Weights of a small transformer language model: a variant of Adam for these matrices.
Each number is 200 + 30 x the weight over its row's rms, rounded and kept within 0 to 999. Layers, rows and columns count from 0. The size before them is the row's rms in percent of the matrix's.

# layer 2 attention key, 320x640, rms 0.0359, rows 275-302, columns 128-255
123,238,218,258,187,204,269,206,190,173,198,194,210,180,239,198,249,154,189,197,217,190,229,185,151,221,161,238,247,206,176,201,232,201,188,253,183,194,241,228,214,249,200,174,203,205,191,220,174,183,228,212,147,140,198,159,191,187,206,221,242,196,167,234,201,204,192,199,192,239,162,214,215,151,182,231,200,215,163,161,212,217,159,223,221,205,226,204,188,226,173,192,241,196,234,136,210,213,231,171,196,221,228,193,194,178,172,222,186,168,179,134,187,217,236,180,210,214,230,180,235,152,191,201,160,243,203,213,210
126,223,207,161,218,179,192,159,177,207,202,234,197,207,167,162,282,148,172,200,186,222,199,197,154,157,173,215,226,195,162,220,197,265,200,200,260,198,160,205,192,224,224,233,228,146,188,197,221,155,209,220,162,207,219,189,236,224,195,205,208,203,189,188,193,239,187,174,219,204,163,254,188,168,226,208,215,196,191,219,174,157,197,220,236,183,249,193,189,176,197,201,222,186,187,153,224,249,147,211,280,204,276,148,186,241,161,298,218,185,230,202,211,175,196,210,225,182,221,196,233,169,185,199,147,213,169,182,201
122,166,174,203,254,195,163,199,186,189,287,193,173,269,178,209,161,216,183,179,198,127,189,213,198,193,171,153,172,214,196,238,281,209,200,239,208,196,221,190,224,175,215,212,171,192,241,202,201,187,242,204,193,254,238,196,154,146,171,165,178,224,182,229,176,250,200,240,224,237,237,184,213,197,189,176,214,227,164,220,235,140,146,189,185,206,211,193,197,208,214,238,198,174,233,192,159,252,181,207,175,204,182,203,190,188,190,135,174,226,208,190,173,160,150,200,161,175,201,154,184,178,246,243,220,211,213,230,222
122,177,156,208,152,133,178,186,237,230,183,176,193,205,164,218,186,208,151,199,188,213,222,189,228,172,223,188,237,197,240,200,222,242,230,178,239,252,196,237,211,253,195,196,245,224,155,222,243,212,215,212,249,187,196,176,209,294,195,225,184,244,223,150,278,224,203,215,112,220,254,189,203,218,283,201,199,265,176,213,172,166,240,237,260,213,196,174,233,214,189,193,192,220,188,199,258,189,220,172,149,180,172,188,213,200,170,189,209,239,264,193,236,226,229,243,201,173,181,181,193,185,183,210,198,232,173,183,164
122,179,217,248,196,209,254,195,246,181,192,187,160,199,241,190,222,187,174,180,258,225,182,160,232,188,173,146,263,236,222,244,174,218,201,202,251,196,115,186,240,178,199,181,203,192,142,237,226,180,158,199,124,203,195,230,227,170,223,278,232,193,174,229,202,156,255,253,225,185,194,215,185,157,185,144,206,190,164,218,214,217,237,226,222,191,178,195,194,233,182,198,212,226,145,250,170,175,223,216,153,192,194,214,236,230,228,247,204,174,149,180,259,182,258,235,177,206,165,220,262,195,182,243,190,193,207,184,223
110,242,212,170,219,170,262,226,191,211,219,258,164,165,187,221,209,196,276,170,162,163,163,276,171,178,201,157,206,198,192,195,178,189,163,257,156,203,214,210,182,196,167,206,180,180,245,201,149,173,143,211,187,223,204,224,224,176,190,209,204,154,228,240,198,165,166,193,173,222,198,205,218,189,165,170,190,209,194,213,185,177,167,185,209,205,236,198,186,198,262,223,195,242,195,141,236,235,172,210,193,195,225,199,129,191,217,191,201,216,270,220,220,147,236,193,230,216,219,197,161,216,184,222,182,188,199,182,163
121,197,155,252,196,207,178,205,199,171,146,225,198,188,205,205,163,213,212,192,227,249,161,149,141,224,206,211,221,200,197,163,193,173,211,207,172,202,154,214,189,227,144,246,232,239,241,235,209,183,207,210,206,195,177,216,202,211,157,239,229,174,129,226,198,190,212,189,182,211,197,190,210,187,200,176,167,208,193,208,172,216,193,221,207,130,190,251,205,214,201,238,191,166,207,186,192,189,250,203,165,211,216,157,166,227,186,164,228,238,251,195,211,146,199,176,234,187,252,216,196,231,229,181,196,210,187,206,205
112,182,207,157,261,111,206,171,191,232,143,243,206,174,192,211,168,230,216,192,234,195,239,212,187,184,198,154,236,228,200,222,225,204,232,210,184,229,225,136,216,234,185,171,191,242,169,179,221,233,178,191,202,262,233,195,208,201,174,157,190,225,213,152,157,231,224,276,241,186,203,192,217,233,184,160,180,209,251,183,211,210,242,201,213,224,228,222,181,188,182,221,209,199,204,220,197,174,176,180,190,214,211,159,241,183,192,239,197,206,243,236,195,154,217,157,238,173,229,176,201,185,255,269,239,201,211,191,178
100,139,203,212,212,159,160,195,208,173,154,197,194,175,216,158,191,199,207,225,282,208,203,165,212,185,214,168,269,253,266,165,220,200,189,168,265,202,179,192,190,222,190,181,170,155,135,183,235,211,158,198,192,164,220,186,226,228,210,185,198,247,178,113,220,228,249,171,174,178,232,234,203,177,253,224,194,159,233,180,152,182,228,220,236,236,203,253,186,207,203,163,209,208,200,234,175,195,219,231,162,218,213,181,181,221,173,212,200,203,140,181,227,222,214,263,201,260,215,163,208,219,224,229,177,204,219,177,226
122,200,210,180,157,189,159,230,237,256,160,224,181,222,192,144,188,147,189,221,239,201,209,183,214,159,224,156,231,255,169,198,212,188,193,133,218,177,170,210,215,233,251,171,205,211,180,191,161,210,176,154,190,192,208,245,224,234,204,210,204,250,226,57,204,212,248,211,189,192,194,216,217,225,233,215,224,196,264,198,171,169,277,256,225,235,211,206,194,196,194,207,209,139,154,225,189,180,269,220,198,176,170,194,175,217,166,225,177,211,167,220,243,194,145,205,199,239,254,208,233,205,165,214,182,225,198,191,206
127,212,219,208,206,276,194,177,178,176,200,306,254,198,213,177,202,153,242,246,175,194,196,251,152,178,228,224,183,191,173,182,239,128,177,262,189,189,187,169,152,242,132,230,228,223,220,210,154,218,198,205,200,233,196,214,183,207,140,210,208,206,182,186,143,209,135,155,176,230,229,160,225,226,141,221,272,242,195,183,156,146,163,160,172,198,231,216,190,238,173,163,165,194,203,119,217,197,192,234,247,186,182,216,148,158,236,168,190,210,187,190,169,204,207,202,198,200,219,214,175,193,227,163,197,137,174,184,167
117,218,188,183,220,266,184,212,204,155,153,235,149,225,197,171,272,188,268,249,219,170,230,217,201,154,246,192,188,200,150,186,215,209,181,197,228,174,255,122,176,199,170,182,147,164,191,197,198,152,169,179,165,237,227,231,205,215,208,239,189,232,163,193,145,155,238,238,218,176,162,199,268,128,207,170,245,207,225,152,224,200,201,220,190,252,180,213,208,202,169,169,170,203,226,196,233,228,170,182,174,206,221,189,143,201,220,218,217,167,181,261,238,194,236,186,194,214,239,170,191,160,193,206,246,195,184,159,202
107,145,206,188,236,173,211,205,195,232,199,252,187,153,219,209,153,201,273,237,221,218,202,197,180,179,210,188,239,241,189,181,128,216,170,172,242,191,218,192,226,215,178,212,256,185,196,177,180,181,202,180,235,214,261,129,222,245,260,193,197,179,210,191,146,257,187,199,151,181,224,248,210,160,183,209,189,190,227,172,189,215,175,199,228,246,249,188,202,200,200,225,226,241,169,170,253,165,220,250,217,205,220,183,193,200,217,205,220,178,184,177,189,174,228,246,203,224,175,157,220,242,185,219,238,197,178,186,192
116,207,254,155,188,179,214,220,260,178,202,151,215,242,169,172,245,140,172,187,203,199,183,246,248,196,210,133,223,255,176,179,211,227,223,233,240,180,198,219,238,195,199,225,171,198,208,212,174,161,233,223,175,178,202,185,203,176,187,254,221,202,206,240,167,240,209,204,206,148,222,247,204,114,189,182,226,188,182,252,223,165,251,231,222,194,213,191,191,192,136,217,188,252,183,216,161,239,222,169,195,172,217,223,199,215,174,195,192,178,248,182,195,133,162,175,202,209,207,181,213,220,159,130,170,191,222,161,231
116,180,251,132,226,200,144,211,132,228,231,284,174,212,197,187,178,188,216,208,187,185,186,196,200,262,233,195,215,223,151,180,209,195,201,185,231,137,237,196,209,193,181,238,193,225,201,200,228,198,180,211,185,189,265,153,247,226,187,211,229,196,227,185,196,204,184,235,155,200,211,200,174,233,155,165,220,245,226,207,214,222,207,185,173,217,238,220,166,185,167,245,221,195,199,178,250,241,177,220,224,159,169,222,187,182,200,268,200,131,197,196,212,188,242,184,215,175,245,187,226,187,220,168,212,229,214,185,207
106,237,201,198,231,215,233,242,215,195,219,161,199,207,192,162,225,152,173,170,203,228,184,217,195,175,188,180,158,167,176,189,186,167,186,241,217,171,189,269,244,202,256,176,185,234,233,183,165,197,250,214,190,200,216,218,205,170,185,166,200,179,145,255,179,194,129,180,214,241,159,224,240,156,155,161,182,214,172,241,189,191,158,187,220,215,200,206,177,201,181,225,206,216,190,170,223,243,187,199,237,221,192,157,186,236,176,162,215,154,241,179,206,200,163,183,212,210,194,204,211,161,171,153,212,201,208,161,221
101,188,204,186,122,240,165,234,194,179,180,169,188,171,291,179,185,237,159,213,275,215,185,211,241,230,198,216,214,164,177,205,180,199,198,191,223,147,163,145,177,182,201,206,163,195,190,229,199,169,177,212,195,193,191,267,166,188,225,250,217,189,236,241,229,192,304,233,171,244,196,165,175,193,186,176,207,187,149,185,211,223,242,203,181,195,153,200,230,177,223,146,210,163,199,276,183,190,261,160,220,163,199,207,224,245,199,214,219,188,143,215,198,263,226,163,137,176,205,182,234,213,140,166,178,207,194,206,241
118,181,214,245,135,165,229,193,166,183,212,139,219,194,222,207,184,269,178,160,231,195,180,160,237,177,188,195,220,146,279,250,225,214,183,204,212,198,206,221,197,194,205,221,208,199,223,179,221,184,201,180,216,242,178,163,206,221,202,239,237,199,265,216,199,204,228,181,159,212,234,243,141,186,188,198,196,179,135,237,204,277,233,218,182,173,175,187,229,273,187,234,189,175,191,231,172,197,214,198,162,187,209,187,261,250,239,236,222,194,187,169,225,195,274,181,163,155,155,161,196,216,182,205,156,190,166,161,238
118,216,190,171,187,224,212,168,192,204,227,248,212,208,162,207,196,218,234,222,259,195,212,149,195,180,214,240,206,222,204,188,162,204,176,229,234,215,157,130,231,201,139,207,179,189,140,249,158,170,220,238,201,212,177,203,214,202,212,205,224,196,152,237,203,183,163,163,176,187,173,193,250,209,166,167,195,229,209,196,153,156,253,179,253,219,230,197,194,177,158,216,201,188,190,215,247,167,212,208,259,182,220,212,198,234,183,232,216,251,218,197,229,267,205,216,251,195,225,202,196,190,152,173,165,233,196,210,177
106,218,173,166,185,242,188,185,212,276,207,200,280,193,214,235,171,162,237,244,215,184,167,176,203,148,185,212,203,216,180,224,206,158,185,232,163,217,197,220,163,165,216,222,192,197,194,183,142,184,256,184,220,180,191,178,206,254,181,215,194,221,203,197,157,216,136,217,173,212,180,196,234,229,182,226,207,267,179,196,170,160,158,226,243,241,214,201,221,183,163,226,183,165,203,160,226,194,251,233,177,190,149,231,170,147,205,172,196,207,258,205,149,177,148,210,250,190,230,219,218,183,166,161,204,184,184,233,154
121,175,204,215,200,200,182,198,184,198,189,210,178,221,269,175,189,149,173,259,237,280,223,169,208,209,216,249,174,172,248,192,144,115,183,140,213,131,173,214,173,254,222,222,191,155,210,196,203,211,165,238,213,183,218,229,230,167,202,217,168,237,190,150,187,176,189,204,194,189,201,189,175,187,190,253,222,189,215,191,151,210,197,204,201,219,202,259,151,194,185,228,222,188,167,229,207,160,234,199,217,182,197,255,191,190,219,201,186,176,147,191,241,206,223,219,179,198,212,259,197,190,231,224,186,195,187,210,225
122,232,224,139,224,170,190,206,152,203,217,210,173,200,143,225,166,217,207,164,196,192,224,201,200,177,216,184,234,272,207,207,230,213,219,253,138,191,184,191,241,234,206,202,152,239,214,175,174,198,181,195,171,175,164,202,231,204,163,166,228,214,184,155,191,225,178,203,186,149,170,232,247,218,211,193,191,191,186,184,195,171,196,212,213,259,231,236,155,240,208,191,204,155,208,196,207,208,153,216,153,243,230,172,168,176,174,223,219,209,231,280,193,153,196,191,248,238,244,221,208,215,209,238,237,233,228,215,209
115,215,195,188,218,164,131,243,203,235,158,186,221,176,165,169,180,194,199,205,202,228,222,235,200,221,224,174,214,209,161,180,217,181,221,209,164,258,190,226,215,219,192,211,175,232,209,227,230,203,255,188,210,210,242,177,242,215,112,222,211,213,226,192,190,165,114,251,211,153,205,203,224,243,161,139,237,248,171,212,185,211,154,199,192,165,218,188,175,177,229,238,177,229,271,209,247,214,198,208,187,168,192,189,230,212,215,189,209,157,259,220,182,171,153,129,230,161,231,219,160,220,249,147,275,224,232,191,206
106,192,198,213,229,188,216,207,206,232,186,182,196,165,128,165,182,197,249,221,186,220,193,192,237,185,155,120,220,197,187,178,149,220,204,188,192,233,199,218,164,191,158,247,187,236,245,209,201,174,220,197,219,178,191,148,192,166,178,180,192,185,240,240,167,189,233,216,178,207,243,223,199,191,195,207,205,206,183,228,182,195,192,140,206,178,175,179,212,219,203,244,178,255,190,220,180,241,193,242,188,225,156,172,265,173,189,193,180,185,227,180,157,147,217,148,195,211,177,193,244,223,172,160,194,194,180,209,237
123,178,208,236,241,180,206,201,204,224,116,185,196,131,228,156,192,247,212,243,227,218,208,194,202,161,129,173,232,200,198,155,186,176,188,137,191,198,169,208,213,206,172,154,165,176,164,205,219,220,159,177,194,221,206,148,209,222,220,154,179,239,209,183,185,241,209,164,222,173,233,205,187,237,234,208,203,121,209,171,205,255,206,188,206,183,169,210,212,174,272,181,230,169,229,229,175,142,149,230,239,218,253,200,273,183,186,163,223,192,134,163,200,244,216,195,177,212,184,204,237,253,188,223,186,217,148,198,216
124,181,222,226,214,219,232,214,183,201,198,157,218,204,247,229,219,273,179,151,192,184,170,227,236,208,193,182,162,155,192,220,245,191,200,165,219,246,203,205,170,189,244,151,217,201,198,182,204,238,188,138,253,195,219,185,202,189,194,146,191,214,232,205,173,191,208,177,200,226,203,196,235,258,196,236,120,166,226,186,188,212,222,186,162,207,197,168,207,176,234,198,195,164,248,230,179,214,148,250,199,197,172,219,260,202,204,269,200,207,146,148,175,252,190,176,189,195,223,201,188,212,221,192,178,179,201,205,182
106,223,212,244,170,175,229,214,228,166,218,147,203,240,192,222,208,222,173,186,205,203,202,226,162,250,191,220,182,168,230,243,224,221,192,177,227,196,212,185,262,227,221,167,197,241,193,257,205,216,230,240,201,239,195,241,173,191,198,213,217,175,192,230,199,211,227,232,270,204,224,179,197,121,203,161,242,144,189,142,204,177,222,215,220,211,210,172,194,160,167,198,225,225,216,208,158,238,190,176,181,213,184,195,214,194,223,164,200,175,189,212,185,231,204,227,121,174,149,144,165,128,249,246,190,225,208,229,178
110,250,207,180,157,265,212,172,174,241,212,201,229,206,226,187,157,215,186,211,206,180,187,142,188,220,173,210,204,212,216,225,223,189,218,186,194,212,217,208,148,171,197,200,213,206,183,189,209,167,228,211,152,173,190,244,228,227,228,231,211,250,225,177,155,164,234,222,210,215,196,193,156,236,194,176,271,216,164,231,163,250,192,196,175,188,172,220,229,187,177,203,204,218,172,213,202,198,210,188,169,167,128,244,221,227,201,246,178,169,163,194,180,196,214,157,158,182,226,196,206,164,182,169,143,179,202,238,220
# layer 2 attention query, 320x640, rms 0.0387, rows 276-302, columns 128-255
120,189,174,193,184,196,219,212,246,232,198,199,210,139,136,175,230,144,203,221,207,235,221,223,199,218,183,177,181,244,289,215,231,165,255,194,196,206,190,168,232,203,200,170,242,215,233,210,208,228,174,196,238,146,190,169,160,196,193,238,211,205,219,217,232,212,176,196,181,169,217,199,228,167,187,230,211,172,183,224,166,217,256,236,213,233,173,165,227,176,178,158,216,193,166,210,260,248,276,171,210,125,145,200,198,172,178,214,186,247,223,188,221,208,193,181,229,208,223,195,242,225,154,158,206,174,229,141,216
121,289,247,164,208,199,153,216,234,235,218,219,242,143,206,184,189,189,241,167,223,222,152,229,184,232,228,188,289,222,202,213,194,216,165,193,187,223,196,182,166,208,177,191,212,240,171,192,211,217,181,217,215,201,162,181,152,155,199,205,223,176,191,197,247,148,232,198,188,192,152,243,222,223,223,184,161,202,229,189,185,198,217,192,190,190,244,156,188,210,215,220,206,197,179,205,195,118,216,187,246,187,186,173,172,191,193,206,254,221,144,227,222,215,221,210,300,238,186,208,197,218,148,191,221,202,155,181,212
113,155,241,192,144,168,166,233,179,186,222,213,155,193,194,224,207,201,200,205,165,202,227,185,171,246,293,247,148,213,126,225,182,219,193,209,214,170,210,205,195,181,184,215,200,195,211,154,188,122,214,199,167,169,212,186,179,202,202,170,203,188,222,196,195,226,224,163,215,215,232,203,177,148,167,203,221,221,203,238,226,243,139,223,198,243,205,155,207,207,240,191,232,240,140,197,147,212,213,203,174,238,169,190,247,194,186,241,219,149,246,222,197,162,206,192,185,188,223,246,172,207,200,233,222,241,168,226,202
110,218,196,208,128,218,222,229,234,215,206,198,190,200,194,171,191,203,192,202,199,229,151,169,179,165,179,158,205,233,233,153,150,254,209,165,226,221,242,229,217,190,213,213,185,156,199,196,155,216,216,219,176,173,219,184,209,217,190,185,182,216,232,199,203,185,174,153,189,192,277,201,222,224,153,230,215,173,152,191,200,198,203,202,173,217,243,240,218,150,169,158,178,171,241,173,211,246,193,184,189,289,275,168,167,213,227,206,204,235,235,183,175,215,174,218,241,201,217,252,193,201,220,188,218,189,203,261,212
112,245,192,254,174,173,164,196,222,242,202,194,183,115,173,161,193,206,189,220,209,234,190,204,202,214,177,254,147,207,179,210,165,200,205,187,201,236,188,214,246,252,214,168,206,197,178,165,179,257,241,205,202,193,186,238,246,238,206,269,180,257,236,151,253,180,206,216,182,185,220,164,216,197,188,186,181,154,252,166,193,181,198,195,221,207,191,216,197,161,192,171,196,181,220,148,246,191,183,185,198,181,192,218,142,116,165,148,169,189,213,183,192,172,186,236,226,198,161,175,162,150,221,195,188,264,176,211,174
119,178,259,237,223,176,194,200,112,137,228,199,190,154,224,222,221,217,192,200,170,166,209,213,195,193,211,250,180,203,213,175,212,235,189,207,234,208,206,242,242,165,163,179,210,184,149,200,198,185,215,243,226,213,240,183,175,183,244,192,174,161,179,94,208,260,253,147,160,154,186,188,168,243,184,188,196,175,159,201,182,219,189,234,194,226,165,236,193,200,153,134,203,250,179,221,189,211,208,240,246,192,208,206,215,212,185,200,198,184,190,215,219,188,196,153,225,209,185,223,175,135,179,184,198,262,190,202,181
112,213,231,169,173,222,214,196,152,236,268,181,222,240,204,203,237,171,213,197,138,163,219,201,260,150,150,185,227,178,204,151,178,193,179,166,248,201,178,236,206,143,214,164,239,172,178,254,212,178,202,204,266,208,217,164,241,120,213,144,214,226,163,257,158,171,193,171,199,162,200,214,183,228,203,190,254,240,134,245,167,206,193,165,182,173,188,160,214,204,197,227,174,220,186,177,195,237,210,212,176,188,254,236,226,216,188,210,179,212,182,208,186,209,167,204,208,245,167,212,181,185,163,188,178,197,179,193,237
100,217,262,201,162,207,205,217,189,166,187,217,223,253,242,206,188,208,163,189,211,222,211,164,157,201,195,183,190,172,208,188,167,196,187,190,185,237,214,230,202,177,177,181,174,236,174,200,205,175,196,273,178,205,196,186,199,158,178,250,151,126,203,195,202,200,196,148,153,212,206,190,164,219,175,204,229,234,191,204,260,188,228,200,145,194,245,231,175,183,183,204,226,212,198,246,163,162,161,229,202,217,260,264,250,200,224,281,187,199,236,208,160,172,216,212,200,196,180,231,188,228,186,200,242,211,194,251,295
116,213,231,177,200,252,181,233,162,179,109,205,265,167,242,215,215,190,163,213,219,289,210,180,177,245,162,179,202,205,212,162,181,219,230,192,207,234,218,212,163,185,157,231,179,226,211,221,162,152,147,199,184,215,234,226,190,219,194,230,192,140,168,198,190,201,201,255,217,207,228,198,200,195,176,244,207,173,201,204,206,194,203,195,196,189,228,220,226,170,214,211,216,216,206,251,169,199,199,199,246,181,255,204,213,227,215,174,232,209,170,198,124,265,243,200,194,190,218,191,227,280,256,191,236,177,170,215,201
120,167,224,211,209,214,176,194,211,209,201,179,199,249,182,190,200,187,212,223,215,190,197,214,166,232,243,214,224,183,223,242,184,174,180,204,206,244,189,266,200,207,233,223,190,218,227,169,188,204,266,180,231,189,220,281,169,195,169,231,207,213,254,206,206,246,252,163,251,195,190,166,273,127,183,183,160,194,233,221,202,175,175,254,255,164,139,205,225,230,204,178,205,183,204,160,171,213,175,221,199,172,211,241,190,111,152,191,189,184,231,195,191,212,150,211,193,203,159,227,197,190,198,197,156,208,164,192,202
112,229,168,239,192,178,240,154,208,257,170,249,181,180,208,192,142,187,188,159,175,269,194,174,186,251,187,137,195,218,224,143,178,186,165,153,244,203,190,209,211,154,204,183,234,210,135,163,149,259,201,175,220,210,181,177,267,210,199,241,215,193,264,190,221,178,230,173,135,199,195,182,126,190,150,189,185,210,126,188,246,164,208,184,153,209,197,238,190,192,187,215,204,216,181,168,176,217,210,163,197,216,201,267,225,195,213,189,143,187,198,151,186,187,150,188,175,224,181,235,234,219,187,233,235,154,198,171,208
113,224,189,186,169,210,176,194,192,167,189,161,129,212,157,221,238,187,224,161,153,245,197,244,209,234,204,209,210,130,171,224,198,185,201,239,152,232,146,245,158,253,210,148,178,203,243,200,179,200,225,283,209,239,149,267,176,218,181,216,190,178,206,231,212,204,193,224,206,225,206,196,195,219,190,223,211,248,195,146,204,217,210,186,192,196,169,180,183,174,201,222,125,155,186,248,195,234,187,244,205,194,186,228,180,172,173,203,188,255,185,175,161,170,248,182,190,160,240,191,196,134,191,177,163,213,234,199,201
106,181,164,211,146,227,192,203,254,188,201,200,209,162,178,201,240,178,179,190,236,224,189,236,213,181,203,184,217,267,255,200,193,159,210,180,237,225,217,183,206,193,181,170,220,188,229,206,175,195,201,218,213,155,217,159,215,265,211,209,173,175,196,244,197,201,188,221,187,202,214,254,214,222,222,214,218,216,155,201,98,199,197,168,186,207,185,218,278,191,229,181,180,162,199,245,228,220,137,173,158,245,180,189,187,180,177,186,204,177,190,208,182,231,229,263,205,225,206,259,212,263,261,197,242,160,198,225,181
111,174,210,195,185,241,186,169,215,238,215,168,229,188,231,194,206,159,239,209,165,197,174,269,272,201,221,185,131,159,148,191,207,225,171,243,205,210,198,225,230,210,226,206,205,219,169,217,182,225,182,204,196,215,178,248,180,197,247,196,195,202,121,260,159,220,144,220,226,235,248,214,187,189,206,248,232,202,153,180,174,204,166,182,219,191,191,183,248,215,164,258,129,180,180,225,157,212,221,212,211,247,153,145,193,167,198,183,155,189,183,194,180,210,177,183,160,198,178,191,218,222,199,204,146,174,220,169,233
104,214,174,188,205,182,214,220,220,215,159,206,183,146,171,164,214,202,221,218,220,185,179,220,222,153,160,183,217,232,214,201,250,176,200,213,179,177,196,158,160,203,241,168,241,138,204,194,226,279,203,189,176,166,189,166,182,264,203,224,236,203,197,213,154,186,190,264,261,226,172,203,220,217,194,202,194,168,181,166,119,208,195,181,251,231,241,179,209,191,147,201,162,169,195,229,224,245,246,144,283,223,147,159,184,201,186,179,216,210,165,240,221,177,204,211,226,206,207,180,168,169,174,207,251,176,227,216,162
108,166,171,249,178,158,267,179,214,202,142,244,244,210,179,194,175,187,143,189,184,182,162,233,177,192,247,187,142,242,200,104,182,238,181,163,206,147,220,158,207,160,187,166,190,156,254,215,146,175,172,194,199,189,213,202,247,246,160,228,231,165,171,183,194,211,158,207,177,200,220,157,163,198,200,196,199,138,201,180,166,198,169,216,184,212,196,236,230,244,181,161,187,222,243,174,225,225,184,198,177,250,220,247,207,235,224,205,162,225,229,191,213,236,172,187,180,212,205,196,206,229,225,224,204,184,230,169,185
116,203,212,201,158,185,238,231,225,187,276,223,255,208,187,149,196,169,218,185,169,170,173,230,185,209,230,204,145,202,198,127,191,246,179,186,199,171,180,191,180,173,224,177,162,159,212,246,189,159,195,233,221,200,187,184,186,188,166,215,200,195,163,199,235,184,174,219,190,204,216,203,179,232,222,253,260,201,190,163,198,198,150,161,222,201,223,223,189,214,216,164,163,237,207,234,236,161,193,205,158,283,243,178,177,239,216,231,174,232,237,181,190,210,198,202,198,234,212,210,178,229,203,193,237,130,237,211,161
109,230,212,214,221,208,256,231,213,121,181,226,200,148,212,184,215,172,159,229,175,179,172,218,216,194,212,214,209,232,269,124,213,247,198,182,226,178,201,246,161,197,214,154,200,183,217,190,195,224,205,188,224,203,263,253,184,167,203,185,159,174,259,205,200,199,240,240,210,141,169,198,155,158,184,170,202,204,172,208,176,238,197,165,178,200,179,200,184,233,215,199,197,205,206,147,213,235,204,187,181,197,180,221,212,162,221,196,149,164,225,209,204,219,229,176,183,200,192,284,158,183,186,169,211,187,181,189,210
105,246,226,187,181,200,157,194,137,185,186,189,156,159,230,226,179,228,191,217,227,196,209,255,139,185,204,220,189,148,192,210,141,297,182,229,192,176,191,188,147,224,223,199,212,188,197,206,154,160,203,183,170,198,192,233,156,197,198,195,181,178,185,147,230,224,228,226,210,210,180,232,174,156,201,190,198,186,287,208,206,205,143,173,156,238,222,113,259,229,265,200,187,164,189,170,206,203,192,208,226,128,212,172,148,193,216,186,196,148,188,205,259,186,215,198,247,212,208,218,206,175,215,177,193,250,172,152,157
110,158,232,193,192,241,236,241,229,223,172,150,212,227,212,230,205,198,248,218,221,196,168,168,197,259,225,199,177,200,162,192,225,239,189,219,180,179,238,205,195,246,194,216,217,184,184,207,219,247,191,207,112,213,222,176,163,183,213,201,217,222,172,167,220,226,194,188,251,231,219,197,190,216,205,181,180,152,194,166,232,138,189,233,215,201,173,170,271,175,148,204,224,208,186,222,175,126,201,194,212,271,213,190,216,248,260,225,174,174,190,193,180,263,190,191,214,196,214,173,230,206,213,188,174,189,200,230,194
116,192,238,196,207,236,151,149,177,232,212,199,217,167,216,156,181,185,161,221,276,239,226,219,215,174,147,181,208,189,206,178,183,177,263,171,174,239,148,197,198,161,188,202,176,250,116,209,147,173,162,208,286,220,209,231,248,165,219,202,148,183,214,169,208,151,206,237,190,141,153,219,198,200,196,209,247,197,164,237,202,244,235,160,181,208,212,211,190,160,172,175,199,198,220,189,255,218,228,253,251,124,212,218,261,228,238,217,164,200,179,219,260,183,167,226,213,253,200,201,240,222,165,207,229,206,203,197,214
112,185,219,187,195,193,185,189,157,180,256,200,214,183,220,208,244,198,171,178,199,146,251,183,213,167,164,229,162,208,123,221,193,248,208,211,256,213,193,140,196,211,180,195,244,246,154,211,187,157,192,193,160,175,183,160,176,217,215,135,188,227,211,167,175,192,177,214,196,202,228,253,157,235,169,219,248,175,185,261,149,227,154,213,203,257,194,222,263,263,217,246,216,213,152,195,129,208,193,171,200,225,161,147,192,242,179,186,182,163,245,206,200,232,190,244,174,229,172,190,188,206,206,220,195,203,179,232,198
101,228,197,184,180,216,220,253,236,225,194,223,189,176,211,166,222,211,194,178,212,213,223,214,197,153,168,221,214,210,167,193,216,188,191,228,265,190,214,197,193,244,220,202,175,158,222,171,199,166,254,214,181,144,183,183,161,233,176,196,163,215,159,190,151,188,138,153,208,159,213,209,247,247,227,270,216,186,264,193,188,217,181,180,209,200,219,234,204,244,156,232,172,168,217,210,214,198,176,229,143,212,212,155,194,220,149,167,219,177,200,178,185,197,237,229,181,141,222,190,182,169,229,203,199,157,195,223,161
121,214,176,150,232,240,231,202,157,211,199,215,233,266,221,201,204,231,226,184,174,202,188,167,191,179,180,201,219,183,223,200,226,244,164,210,143,229,193,199,121,261,245,213,194,148,229,211,266,165,215,215,201,249,164,223,211,154,180,187,190,186,198,214,191,192,168,178,224,194,174,201,171,234,213,170,230,237,224,207,246,196,236,160,177,177,191,204,179,211,169,224,193,189,207,253,215,195,237,225,166,219,250,247,187,263,185,262,162,267,194,207,165,194,234,178,188,191,243,137,231,124,159,181,166,180,207,187,233
120,267,265,171,222,223,218,223,145,152,196,212,270,197,210,177,198,199,186,184,159,137,222,185,175,148,168,201,248,164,225,196,184,238,184,169,201,188,240,190,199,192,246,213,130,196,253,198,186,192,181,188,160,175,137,129,213,235,141,201,176,185,170,199,173,127,195,208,232,179,146,206,200,222,200,144,236,200,230,165,231,249,193,182,190,161,233,235,118,217,240,233,211,165,230,210,217,196,189,237,213,173,193,218,180,198,179,190,188,182,206,183,190,185,220,197,206,194,141,170,162,248,209,172,203,179,180,171,232
103,182,134,200,168,182,181,161,228,161,196,206,174,177,208,177,190,193,209,157,190,180,188,167,175,224,234,211,199,270,224,204,200,137,209,164,228,189,197,174,229,202,174,201,231,193,181,176,151,193,171,173,160,159,208,174,212,206,222,194,229,177,227,180,219,120,231,218,208,226,198,242,159,148,190,154,167,196,215,243,183,251,217,209,224,202,241,237,199,172,227,157,208,261,178,185,169,188,258,142,148,198,178,183,237,191,167,201,219,202,188,196,244,198,208,205,221,236,236,233,181,232,190,190,220,225,233,259,241
110,211,204,181,183,211,158,255,247,190,198,180,191,274,276,191,169,191,227,166,170,201,176,202,222,171,246,200,145,182,169,206,190,220,184,190,225,152,139,194,199,260,213,227,181,217,185,234,179,157,201,236,151,144,210,161,162,189,192,236,216,212,203,195,250,217,199,200,201,246,272,222,185,162,212,210,222,127,217,192,191,240,154,207,159,195,205,202,234,232,193,231,190,197,203,142,146,151,175,199,144,242,236,180,181,229,205,137,203,211,155,135,189,222,218,248,156,181,217,225,166,211,253,175,197,198,192,212,215